From a checkpoint of a small transformer trained on Wikipedia: 2 heads of 32, tied embeddings.
Each number is 200 + 40 x the weight over its row's rms, rounded and kept within 0 to 999. Layers, rows and columns count from 0. The size before them is the row's rms in percent of the matrix's.

# layer 2 MLP up, 256x64, rms 0.21, rows 100-150, columns 0-63
108,183,187,212,135,179,143,187,170,198,250,190,228,213,233,164,237,241,191,220,214,274,233,190,208,219,240,140,262,216,206,211,173,178,237,310,209,206,282,184,213,148,187,233,152,146,184,233,135,195,196,202,226,122,206,129,226,281,146,160,193,245,140,192,225
094,187,186,216,154,169,233,145,188,208,198,176,298,190,189,256,239,159,216,268,196,189,263,268,221,164,248,288,274,259,194,245,185,147,168,220,179,213,180,245,182,241,193,168,224,203,186,279,203,258,143,198,239,217,249,161,151,152,181,183,236,156,222,154,203
097,168,230,194,215,227,189,193,225,145,206,213,178,163,199,232,244,221,119,159,246,194,199,166,218,270,277,195,226,165,232,89,216,194,248,229,138,222,220,248,204,221,177,279,150,225,247,228,123,214,203,187,180,210,221,225,125,259,243,204,264,176,198,178,134
101,234,207,171,216,184,130,115,153,249,185,233,172,220,236,179,197,162,120,108,246,207,173,105,215,204,164,199,200,292,150,188,234,260,225,213,186,220,270,165,189,246,193,140,204,284,223,221,221,234,194,188,203,178,202,167,238,249,223,190,148,174,186,224,209
095,206,207,276,122,162,300,225,221,228,210,226,206,244,169,142,212,187,229,197,198,196,190,211,269,197,175,152,217,161,132,185,154,153,218,190,290,179,220,207,130,170,127,230,213,239,236,210,175,163,232,246,192,186,169,144,216,215,167,213,188,176,225,254,100
096,235,201,146,184,221,188,201,172,235,242,266,219,208,222,189,223,217,184,214,177,194,161,174,170,237,161,178,110,149,265,204,269,248,227,167,193,187,159,118,186,197,158,269,153,247,212,165,188,246,168,214,298,182,160,228,180,145,230,290,189,247,140,216,217
096,148,202,187,133,208,210,262,221,255,150,189,191,98,217,280,164,177,177,253,251,220,270,157,183,196,203,226,170,141,203,152,232,187,253,171,210,177,213,260,229,189,168,202,187,153,268,274,217,183,194,163,167,202,167,212,203,160,246,234,148,141,225,242,261
096,183,128,244,168,178,195,212,183,145,235,248,213,279,221,201,224,281,258,168,204,202,182,197,187,224,67,132,260,271,185,206,229,260,184,239,204,202,178,166,203,217,210,286,209,221,196,243,168,211,226,198,217,239,151,207,254,191,223,207,236,192,279,216,187
095,152,243,108,185,172,271,228,209,197,288,224,195,169,240,198,167,187,226,168,183,245,200,179,169,183,153,173,241,148,223,150,170,208,196,170,172,250,229,280,159,168,239,97,245,187,208,226,163,201,159,188,209,192,234,237,245,189,187,213,137,187,151,280,147
101,153,232,214,175,223,174,143,259,196,228,199,250,214,294,144,269,166,244,229,171,201,229,162,169,146,200,205,181,244,143,122,216,268,163,208,262,182,135,208,115,268,199,139,191,197,250,145,193,230,164,190,185,233,221,228,200,218,183,188,220,142,246,194,203
091,126,143,253,202,241,231,172,181,180,187,229,236,182,189,211,214,165,236,219,206,172,244,180,120,160,208,309,169,235,216,176,191,183,140,167,226,200,201,216,218,202,233,232,172,151,229,184,182,168,104,167,188,173,173,196,222,220,208,347,221,226,166,158,154
093,227,145,170,164,161,237,196,252,186,192,150,178,206,224,223,172,268,191,176,190,268,212,228,270,189,114,195,130,303,168,193,160,191,183,169,202,215,204,261,188,196,231,207,130,161,207,228,235,191,196,230,154,129,156,259,202,235,223,195,229,200,108,170,142
101,158,194,151,180,211,210,220,205,268,145,255,204,188,206,144,165,174,155,220,167,201,138,240,230,178,161,161,207,223,157,176,156,186,147,235,209,173,186,169,337,212,229,215,182,190,149,160,195,135,201,179,248,191,211,221,124,175,131,200,237,107,199,165,245
112,225,217,175,246,157,146,186,137,233,259,255,155,187,227,230,256,213,214,188,225,272,219,247,229,229,211,220,153,217,284,168,196,191,146,187,134,162,239,211,271,216,255,209,230,210,288,221,248,193,150,151,241,212,159,237,212,187,154,203,202,164,134,130,219
103,205,226,161,201,239,140,184,180,223,217,195,267,194,119,188,163,202,163,201,195,142,220,281,178,210,172,134,227,186,213,144,150,160,162,245,244,203,148,173,197,232,174,256,164,301,271,219,170,191,260,104,183,177,199,241,181,216,163,258,183,241,180,227,192
120,149,183,174,196,192,186,262,109,197,237,201,172,230,198,153,227,204,207,183,279,259,229,136,188,189,230,266,226,205,164,233,190,233,209,271,137,194,125,209,238,153,199,127,199,220,205,204,250,220,315,211,153,202,148,150,277,178,205,187,183,173,200,205,209
097,223,152,224,246,165,153,212,164,217,196,187,237,166,209,264,225,186,238,178,205,182,197,225,186,218,168,213,216,181,239,242,160,150,175,118,206,168,235,173,113,212,185,268,199,76,204,143,245,153,277,181,214,164,215,126,167,256,262,196,196,245,185,172,171
100,185,239,159,221,230,214,118,250,268,238,174,131,158,201,197,214,212,254,244,195,240,201,287,194,184,256,154,274,246,240,232,225,202,240,205,154,161,181,174,155,179,145,205,155,306,201,164,229,163,173,147,257,179,149,178,205,199,167,163,222,235,175,179,217
093,185,195,218,252,208,190,148,194,227,191,120,134,234,226,228,328,180,167,279,224,212,154,189,229,133,200,205,200,253,162,227,172,202,165,147,180,284,127,175,170,198,194,257,178,235,189,168,143,238,200,194,198,249,175,282,237,177,208,223,221,185,177,162,200
094,227,150,157,225,153,247,261,240,231,247,204,124,184,258,225,147,175,222,188,223,199,166,145,169,203,158,168,247,197,274,136,174,209,216,134,227,220,220,210,180,161,189,207,199,160,178,197,268,144,187,136,267,215,203,190,265,204,207,156,131,147,150,238,261
101,158,228,190,220,230,135,211,161,229,148,269,219,233,194,201,231,209,175,227,267,212,217,229,266,171,204,240,216,217,183,157,149,173,214,209,239,215,362,141,192,224,137,204,181,186,173,222,226,235,220,245,226,170,166,239,227,223,163,180,211,233,148,287,230
096,183,144,212,178,208,328,179,137,167,267,194,253,197,254,219,190,219,200,158,167,268,205,176,190,165,230,261,179,212,196,205,251,290,208,211,196,284,137,225,137,207,165,195,170,202,193,194,172,230,211,195,170,215,265,264,257,152,149,199,179,206,241,189,196
098,195,207,218,219,264,249,140,198,205,82,206,265,238,160,188,142,218,178,191,125,214,232,191,257,231,191,119,269,152,232,190,235,179,165,239,212,220,186,197,167,266,227,176,153,161,241,243,259,225,189,144,204,202,199,228,235,160,169,258,188,219,173,252,156
095,193,165,167,206,241,269,201,202,244,182,156,279,189,125,167,192,201,255,227,183,206,189,206,179,229,183,263,156,179,182,162,197,199,223,119,224,226,240,179,159,182,295,178,179,118,210,207,162,178,235,168,181,275,280,169,207,239,278,212,137,211,158,238,220
102,214,185,130,204,208,231,176,218,268,186,214,230,194,164,181,189,198,93,218,256,308,270,222,221,168,237,197,143,228,227,188,205,223,162,262,134,256,235,184,190,178,165,176,161,197,255,197,259,167,210,227,236,246,146,209,117,170,236,171,148,184,221,219,216
096,203,207,276,191,210,216,234,179,236,183,184,128,194,236,227,151,196,219,155,172,159,194,183,272,225,202,274,190,212,205,206,191,205,164,211,206,116,154,189,189,259,165,249,214,230,151,198,120,230,201,194,90,210,248,207,223,180,232,160,193,77,172,146,180
087,180,210,269,231,218,199,204,163,146,182,158,223,221,234,192,207,171,210,210,266,212,222,281,161,214,277,202,223,247,248,187,214,169,203,262,229,214,145,184,185,262,183,187,128,207,212,148,248,240,158,194,196,212,193,187,124,223,240,199,217,278,118,87,189
108,211,178,154,216,228,193,212,193,236,181,196,278,193,130,214,231,196,128,163,229,174,186,138,187,191,205,192,263,186,212,101,198,206,206,198,229,325,161,238,194,216,193,184,183,83,241,149,143,125,246,184,217,195,160,192,182,182,155,181,218,201,222,163,229
093,287,182,198,203,170,127,174,240,173,219,293,188,209,189,121,200,216,181,209,187,236,129,182,215,199,270,152,251,226,208,186,217,254,207,187,148,176,159,248,316,208,197,201,198,191,206,143,166,232,163,228,201,164,194,208,264,135,231,201,239,186,279,187,207
090,203,171,242,212,187,144,237,145,262,220,180,188,177,220,265,181,239,218,214,229,219,140,149,182,178,220,256,201,325,201,197,181,194,185,164,181,221,157,224,171,240,157,313,253,197,115,208,190,168,233,199,228,136,239,231,186,195,259,231,209,213,207,220,273
089,229,169,214,224,186,190,122,162,199,262,185,170,261,223,197,227,217,243,180,231,207,121,196,231,210,230,196,243,194,170,144,181,180,193,157,189,199,209,249,192,173,167,230,195,248,283,238,227,229,154,198,170,227,184,237,128,194,152,111,287,288,286,201,175
105,203,187,173,125,226,221,252,172,207,116,241,246,169,251,209,188,231,211,206,187,220,236,182,231,194,297,184,186,155,202,183,277,211,190,206,192,184,229,255,192,170,176,226,269,211,211,255,218,289,168,154,214,278,216,145,243,219,202,274,253,148,149,248,187
103,191,219,174,248,220,138,138,234,188,256,204,180,221,182,99,144,290,223,189,124,284,248,225,154,199,178,254,182,170,192,162,237,195,194,243,186,198,194,170,201,206,159,194,185,212,139,189,140,170,158,256,208,163,224,217,220,278,259,203,214,168,139,169,165
109,282,199,225,191,203,235,218,236,154,180,134,255,221,178,343,209,205,326,191,109,166,178,235,211,197,186,196,208,212,209,239,195,208,141,213,182,228,127,264,207,218,235,213,223,202,219,269,204,219,217,197,194,199,210,202,179,189,182,206,252,257,158,186,216
098,140,139,202,188,137,239,190,140,161,188,291,169,176,217,151,167,211,148,164,194,154,198,193,229,241,214,176,257,214,226,191,144,194,162,188,230,191,269,220,195,196,230,226,268,175,182,307,201,211,259,190,156,153,164,270,203,176,207,134,221,218,249,255,160
098,212,229,231,216,156,118,187,168,166,190,150,257,103,150,248,174,188,254,142,152,164,151,213,240,222,171,181,222,221,242,239,178,165,242,139,188,172,217,209,95,247,226,140,202,205,232,221,209,191,196,240,199,150,205,201,258,216,245,166,220,179,124,169,246
092,177,205,213,225,122,216,239,194,160,164,190,167,211,125,213,148,157,205,247,193,195,240,161,174,307,218,188,221,226,226,253,194,172,220,194,238,170,173,295,171,177,180,147,223,269,196,251,268,245,258,229,170,201,222,148,210,206,130,207,275,244,201,233,160
097,179,167,218,199,254,187,171,195,255,205,226,214,235,236,146,253,185,245,183,249,152,211,283,184,283,125,148,178,193,179,227,218,236,216,200,251,249,230,232,155,192,247,152,207,220,159,226,162,221,95,225,135,240,233,220,161,180,294,228,190,161,183,205,221
090,182,217,217,175,234,201,174,235,165,180,222,188,284,320,200,174,207,182,184,171,291,172,188,192,232,222,184,283,178,246,182,197,168,207,271,144,156,193,190,238,216,203,183,177,175,293,226,197,232,194,196,172,236,211,236,222,226,225,205,307,234,184,290,207
110,191,143,254,238,209,154,189,161,144,222,220,180,246,280,204,246,104,251,202,254,196,174,185,226,238,241,191,207,188,195,217,211,245,145,240,201,217,209,224,191,236,215,226,231,173,236,144,153,215,167,187,172,186,301,137,194,240,132,259,243,213,167,116,228
084,185,214,200,227,139,197,200,162,153,194,229,272,241,180,248,145,166,215,184,162,160,236,249,152,245,191,239,202,203,299,259,195,155,226,233,201,170,158,245,233,240,193,211,217,225,228,176,188,305,222,117,210,148,233,224,211,239,128,124,171,202,148,210,192
117,239,216,182,211,235,196,135,195,136,196,201,161,207,169,194,188,215,213,109,132,173,243,188,213,190,150,188,235,187,90,175,230,192,118,188,246,265,207,178,177,239,209,141,223,234,122,131,186,213,230,276,256,176,208,263,260,183,212,166,213,180,172,223,214
105,217,248,197,241,178,220,153,238,201,161,166,179,159,306,156,234,211,185,127,160,204,181,235,188,228,206,220,138,214,135,193,229,195,197,238,158,189,252,193,249,257,186,108,171,229,192,142,157,228,153,192,225,163,248,259,213,215,297,158,197,232,197,137,206
109,263,146,202,125,251,220,169,179,206,214,176,176,242,179,262,174,118,219,252,131,192,191,183,193,261,189,241,184,135,167,191,170,202,260,180,277,229,150,174,192,171,271,174,273,152,198,197,149,174,230,124,171,172,214,167,268,157,168,206,205,163,212,192,183
094,222,168,206,208,256,151,206,239,113,192,233,195,166,162,216,217,204,235,248,287,149,208,170,220,251,228,190,194,144,221,203,154,173,233,158,166,102,208,285,189,176,269,225,212,203,221,213,218,239,167,236,117,246,196,192,120,274,211,191,194,183,250,215,234
107,241,174,152,191,190,200,241,202,266,175,251,175,186,225,259,274,157,242,261,215,190,244,263,95,213,187,234,180,178,130,148,214,173,230,185,171,200,218,206,142,230,264,175,226,194,176,152,230,211,166,214,239,196,222,249,224,223,211,228,185,113,182,285,141
086,172,152,179,269,200,210,282,179,184,123,225,235,216,178,220,207,129,245,174,233,201,256,203,236,156,246,242,187,205,88,239,275,177,214,147,189,219,213,160,167,247,163,166,236,202,212,141,177,174,206,196,166,228,135,163,265,182,153,225,191,145,212,219,152
117,171,186,253,238,211,242,240,233,239,125,187,236,169,187,168,246,229,171,144,182,214,224,174,80,183,252,268,241,190,209,160,250,189,191,125,193,172,198,214,258,175,216,251,299,159,202,240,168,162,207,173,205,260,265,177,229,174,215,225,179,236,193,151,209
098,139,196,167,164,225,231,183,238,263,167,210,234,197,205,222,201,212,237,226,193,166,217,228,189,203,198,170,252,256,169,190,133,149,213,144,214,132,80,233,137,191,210,197,170,149,210,247,218,162,172,149,269,254,206,274,219,178,126,182,225,152,267,175,206
112,133,235,200,238,182,103,197,170,239,214,182,258,229,163,226,178,222,196,285,235,184,136,220,162,202,202,221,234,204,190,181,239,193,193,145,278,272,227,199,145,174,246,199,149,209,236,142,165,161,242,174,224,220,177,230,216,245,232,265,154,239,111,243,216
103,143,204,194,131,260,246,193,202,165,239,238,187,193,151,155,158,237,208,168,174,210,221,199,200,234,237,216,288,216,198,220,178,127,238,238,183,209,47,203,155,248,254,205,200,188,133,252,188,185,206,173,161,227,181,149,171,190,195,222,231,184,278,176,181